From a checkpoint of a small transformer trained on Wikipedia.
Size: 9 layers, 2 heads of 64.
Architecture: rotary positions, no biases in attention or MLP.
Each number is 50 + 10 x the weight over its row's rms, rounded and kept within 0 to 99. Layers, rows and columns count from 0. The size before them is the row's rms in percent of the matrix's.

# layer 6 MLP down (transposed), 512x128, rms 0.0643, rows 293-303, columns 64-127
101:51 57 40 57 53 55 47 58 46 50 58 66 48 52 74 51 60 63 60 57 39 52 21 53 43 53 43 91 41 46 54 55 47 44 33 56 69 31 44 47 51 42 69 50 62 51 47 67 43 54 44 45 57 38 49 46 46 42 49 37 63 52 61 58
103:55 46 34 39 45 56 57 52 47 27 65 49 56 57 54 44 67 39 55 51 54 54 48 56 46 39 44 63 43 41 52 40 54 64 68 36 67 45 54 49 38 55 62 39 41 64 48 69 67 29 58 44 47 38 29 70 44 43 39 50 57 46 53 69
103:43 44 36 41 51 62 59 47 61 44 50 54 56 47 62 62 64 57 49 48 43 61 41 39 62 75 35 61 51 59 61 43 64 53 44 46 38 70 62 48 44 62 61 67 34 60 44 31 71 49 45 68 71 55 52 31 40 37 52 43 46 38 32 54
106:49 53 45 44 46 62 50 41 36 48 39 61 56 41 48 58 42 69 45 55 51 73 56 47 50 39 71 42 46 32 54 53 50 53 52 53 50 53 58 37 47 59 50 38 50 43 39 45 43 65 40 36 54 38 50 68 55 58 41 53 34 39 40 60
097:58 59 47 51 38 53 46 41 53 39 48 49 54 47 73 18 42 45 42 54 43 36 56 44 50 46 50 56 26 42 48 61 36 50 43 46 57 48 72 60 60 42 48 62 52 50 54 35 48 45 39 57 72 43 42 56 55 64 55 50 60 52 42 53
094:46 47 57 54 46 43 44 42 64 49 54 38 41 48 43 58 60 56 56 73 68 53 58 48 41 45 57 42 37 45 38 52 55 47 58 37 61 55 35 38 58 46 31 44 58 44 42 27 67 55 50 62 42 55 31 55 56 59 48 63 48 42 50 54
103:31 25 47 59 46 56 57 32 55 51 58 55 42 50 45 40 66 27 60 65 36 54 58 45 43 50 52 40 44 37 40 47 58 54 45 55 51 51 44 47 60 32 45 48 55 36 51 61 45 42 58 38 45 43 31 43 31 53 50 57 56 54 44 41
101:29 52 70 44 53 30 52 40 42 32 57 38 56 64 49 54 55 31 47 65 50 47 60 48 49 40 42 53 63 51 66 59 43 62 51 61 53 50 44 55 44 44 60 59 60 55 53 50 66 62 40 53 44 69 50 49 65 58 43 56 37 55 62 46
088:38 61 53 49 41 60 77 35 55 48 51 46 50 54 36 54 41 33 44 38 23 59 47 48 39 40 53 31 51 40 47 53 57 39 45 60 52 54 32 58 22 66 36 42 40 39 36 55 50 55 47 39 60 38 53 63 27 49 58 55 46 54 68 48
109:49 46 38 36 41 49 59 45 47 48 46 69 57 63 51 39 48 26 38 46 52 44 47 44 64 50 53 43 33 38 60 33 49 40 63 42 52 42 45 53 55 62 51 48 40 33 59 61 58 62 30 37 40 29 50 40 67 42 66 35 71 65 57 48
095:54 43 51 53 44 52 36 22 56 49 77 47 35 47 57 54 60 50 63 44 57 26 40 53 47 70 37 47 40 57 45 52 73 44 36 58 57 39 43 75 59 46 69 45 59 59 60 47 41 44 60 47 51 51 45 27 63 55 48 42 54 51 56 41
# layer 6 MLP up, 512x128, rms 0.0642, rows 294-304, columns 64-127
103:49 73 45 48 46 55 55 62 40 53 46 49 53 64 60 56 65 48 60 37 59 56 36 36 52 73 22 50 43 48 72 39 47 47 52 54 50 56 43 52 32 40 59 58 63 66 43 39 56 51 46 45 37 35 69 46 57 58 57 47 46 47 47 39
108:83 60 51 55 44 45 62 31 52 51 69 44 51 44 62 56 42 43 54 38 45 58 51 34 35 50 45 58 46 48 52 65 59 50 37 46 56 42 56 40 46 38 42 58 61 59 45 29 51 50 66 66 63 49 42 47 54 46 32 51 35 35 56 64
101:41 56 41 55 58 46 54 45 51 55 45 65 50 41 52 59 41 50 43 33 47 55 65 29 52 80 44 41 61 63 42 47 49 53 25 44 54 49 38 51 69 36 51 50 66 55 61 45 50 39 44 66 63 38 53 47 48 61 33 56 47 43 40 68
096:57 31 44 44 54 52 67 44 66 57 53 58 63 46 60 53 43 37 57 44 29 52 44 57 59 44 60 59 82 53 66 50 51 43 62 51 40 47 61 41 45 55 69 34 57 74 52 51 58 68 45 40 54 64 52 44 48 54 48 33 37 55 40 63
098:50 35 52 59 57 39 66 49 66 43 40 63 62 49 67 54 39 39 40 57 53 53 43 32 46 63 50 46 64 46 57 56 59 55 31 51 72 56 63 37 30 30 56 31 61 64 56 61 70 51 48 55 54 47 58 36 48 48 55 46 40 34 46 53
099:64 61 40 47 38 52 41 49 44 52 49 52 44 42 53 56 55 62 65 48 49 56 50 51 44 68 45 47 43 46 40 52 54 56 70 46 57 51 44 63 52 56 43 40 35 41 50 32 31 54 65 49 33 52 57 49 57 41 47 50 33 61 42 64
100:45 53 42 58 47 43 48 70 43 64 63 57 62 24 57 52 50 37 39 47 48 35 54 56 52 57 60 44 66 57 50 31 53 49 53 33 67 45 52 51 33 52 55 56 58 35 64 63 49 57 40 40 58 46 66 55 57 46 57 53 60 40 44 37
104:42 51 45 46 58 41 50 48 50 38 47 46 55 58 59 67 41 37 57 53 34 58 61 33 44 45 41 59 43 52 46 45 62 49 38 65 42 61 39 40 40 38 48 50 53 53 43 61 67 48 48 62 46 47 52 51 38 45 62 51 54 45 57 49
109:50 57 51 50 52 53 50 34 56 51 50 54 53 41 42 64 39 53 41 60 31 47 63 43 38 53 56 69 34 46 35 49 53 42 39 49 35 53 39 65 51 44 55 58 65 44 57 51 55 52 38 50 48 55 46 39 27 45 36 46 45 50 57 37
097:70 47 56 50 64 55 75 49 38 59 39 58 52 35 42 65 52 52 27 36 47 46 66 45 47 42 43 46 34 58 42 52 34 41 62 51 62 47 40 43 46 49 43 56 62 55 47 59 47 58 68 47 28 41 51 47 60 44 37 30 46 51 61 43
096:47 46 35 51 61 32 43 48 56 57 44 52 55 52 47 56 39 45 63 62 52 54 79 55 56 35 59 59 42 65 36 47 51 58 49 55 26 54 64 46 52 43 50 42 39 37 51 39 42 56 59 50 32 37 46 46 49 38 59 55 44 66 29 45